config.toml
n_layer = 15
d_model = 64
n_head = 2
n_kv_head = 1
head_dim = 32
d_mlp = 128
vocab_size = 4551
activation = "relu"
norm = "rmsnorm"
norm_place = "pre"
norm_eps = 1e-06
positions = "rope"
rope_base = 80600.0
rope_fraction = 0.5
qk_norm = true
attn_scale = 0.23
bias = "qkv"
tie_embeddings = "early"
parallel_block = false
extras = ["local attention windows", "gated attention", "a norm on each head", "hashed n-gram embeddings", "a smear gate", "an embedding shortcut", "learned residual scales", "capped logits"]
init = "normal"
init_std_qkv = 0.0594
init_std_o = 0.0
init_std_up = 0.0594
init_std_down = 0.0
optimizer = "cautious_adamw"
lr = 0.00291
beta1 = 0.95
beta2 = 0.98
weight_decay = 0.044
lr_head = 0.0103
grad_clip = 0.5
warmup_steps = 394
schedule = "wsd"
decay_fraction = 0.82
decay_shape = "linear"
final_lr_fraction = 0.0
batch_tokens = [8192, 16384, 24576]
seq_len = 512
doc_mask = true
train_tokens = 126100000
steps = 7770
dataset = "wikipedia_en"
Each number is 128 + 24 x the weight over its row's rms, rounded and kept within 0 to 255. Layers, rows and columns count from 0. The size above them is the row's rms in percent of the matrix's.

# layer 9 MLP down (transposed), 128x64, rms 0.13, rows 109-127, columns 32-63
size [109 102  87  87  95 113  78 116 139  78 130  92  88  97  80  92  79  79  96]
[[ 75 151 171 120 128 107 144 125 155 151 152 129 160 108 123 123 113 136 149 103 103 107 139 103 168 132 128 115 154 122 130 121]
 [115  93  68 118 127 102 103 111 122 175 111 110 111 117 100 109 162 141 106 162 130 133  90  99 156 135 113 128 147 123 147 110]
 [ 81 168 100 157 131 117  99 104 152 106 134 155 122 149 134 110  91 110  75 125 154 181 126 133 129 146 149 132  99 153 144 107]
 [127 167 139 159 146  92 132 144 124 162 171 132  85 146 123 118 140 137 138 100 114 158 118 129 118 154 141 140 171 162 169 125]
 [140 106  94 143 122 102 155 136 118 168 171 108  90 159 161 129 168 109 132 109 148 151 113 119 175 108 160 143 143 114 131 139]
 [102 146 105 154 162 146  85 128 136 124 117 132 133 137 135 141  89 140  98  87 142 134 102 137 164 113 110 110 110 156 135 109]
 [135 133  96 141 123 114 107 138 100 108 142 123 159 166 125 123 101 125 125 119 142 108 119 129 151 135 136 166 121 126 105 117]
 [ 80 140 116 123 125 118 135 107 133 121 163 135 138 191 147 149 115 117  92 168 124 143 154  81  92 143 124  99 151 126 116  97]
 [151 142 113 122 123 109 120 147 138 141  91 125  88 121 145  67 131 146 137 134 104 144 173 114 127 132 102 119 139 132  98 113]
 [ 91 114  78 123 109 122 119 142 127 131 138 153 120 110  77 146 153 121 158 114 130 147 140 104 140 129 151 106 122 185 126 183]
 [116 135 104 146  94 157 139 122 111 182 113 142 126 127  86 134 136 111 101 145 131 115 138 129  90 156 150 129  80 106 107 150]
 [140 139  87 127 123 115 133 101 113 113 173 157 103 144 111 108 119  98 112 137 101  98 143 140 100 111 153 115 141 152 130 171]
 [136 130 110 129  84 132 107 115 137 150 119 161 157 113 102 156 151 137 120 142 136 105 118 102  79 122 102  83 102 135 163 146]
 [ 63 130 138 119 140  94 134 162 119 170 120 121 123 100 102 133 112 100 183 151 127 178 140 158 127 158 100 109 102 166 130 124]
 [117 149 149 105 132 134 128 132 127 117 111 150 124 138 194 124 122 110 103 131 124  99  99 134 122 137 108 159  78  85 120 127]
 [121  98 117 120 138 139 131 148 103 116 141 122 128 170 101 168 126 140  72 104  88 156 165 123 144 126 151 145 159 129 112 130]
 [103 133  89 168 146 116 154 187  93 126 139 157 142 123 121 142 136 122 110 153 125 119 103 129 161 144 113 157 155 142 120 131]
 [139 148 108 109 123 151 165 120 121 131 151 120 128 160 119 135 111 140 141 104 122 145 140 156 125 127 129 116 129 143 155 133]
 [143 108 152 118 124 127  89 137 114 152 110 138 129 153 136 159 127 116  94 122 123  78  88 105 155 137 113 157 105 173 112 107]]
# layer 9 MLP up, 128x64, rms 0.141, rows 110-127, columns 32-63
size [101  93  88  94 108  84 120 127  84 111 100  93  95  90  89  89  80  95]
[[155 162 143 156 149 101 142  98 104 155 125 136 122 113 170  78  91 142 178 147 143 115 139 115 148 131 154 137 122 135  84 145]
 [155 170 143  93 113  92 125 133 155 131 138 155  81 123 138 107  83  95 154 131 134 191 100 140 100 184 158 129  97  96 116 168]
 [152 106 134 167 119 116 132 176 116 136 127 163 140 122  92 103 158 127 153 103 109 177 115 132 111 139 124 178 123 148  86 164]
 [148 139 177 140 147 150 154  89 108 131 109 130 109 156 157 138 124 107 174 129 102 156 136  88 158 170 147 115 113 145 135 129]
 [120 169 154 116 119  86 177 128 115 100  97 108 132  98 110 127 107 126 125 105 106 125 124 134 154 142 153 111 134 126 133 139]
 [ 91 132 136 107 128 130 107 122 183 116 157 116 109 101  86 104 131 121 168 130 167 108 116 139 142 128 110 140 115 136 143  75]
 [100 129 148 166 118 118 137 135 148  92 134 145 120 134 145 113 105 130 164 176 121 132  73  68 132 129 129 130 132 113  78 109]
 [147 136 140 123 139  79 118 136 133 129  70 113 113 139 140 141 102 122 147 116 112 159 137 106 153 131 109 111 139 106 108 107]
 [129  96 146  91 169 105 121 122 127  99 103 154 155 106 176 150  98 156 107 141 124 133  92 113 135 117 149 144 159 103  97 129]
 [108 151 173 163 152 119 117 136 134 139  96 103 153  86  96 163 129 128 126 111 140 134 121 133 119 153 128 115  93 133 118 106]
 [119 109 123 129 150  99 123 143 141  97 137 128 168  83  86 143  91 142 135 123 129 189 112 174 154 157 143 103  96 136 109  99]
 [138 149 130 140 149 112  99 128 100  80 119  91  97  67 131 174 124 163 130 112 122 108 134 160 153 111  97  94 133  74 122 131]
 [111 114 158 153  76 111 176 117 162 125 130 132 129 107 174 144 159  92 136 129 109  96 140  99 146 146 145 112  90 108 122 124]
 [165 136 127 102 156  83 129 112 149 109  77 118 137  82  81 142 137 120 124 138 114 180 109  94 162 143 155 153 137 122 103 130]
 [ 96 139 157 123 144 125 136 125 134 107 125 125 136 157 114 202 110 168 118 114 171 112 112 132 114 109 118 145 130 104 134 106]
 [134 144 151 149 132 162 142 123 134 150 121 128 116 160 169 118 138 128 128  95 172 127 147 134 120 155 121 127 121  84 119 147]
 [123 131 144 144 132  94 133 120 149  78  95 130 121 124 198 143 134  95 129 126 162 123 131 130 160 131 104 161 144 132 120 144]
 [127 175 166 120 130 173 133 102 105 103  93 134 114 127 137 147 100 150 107 124 104 114  87 122 149 109 132 109 123 124  78 135]]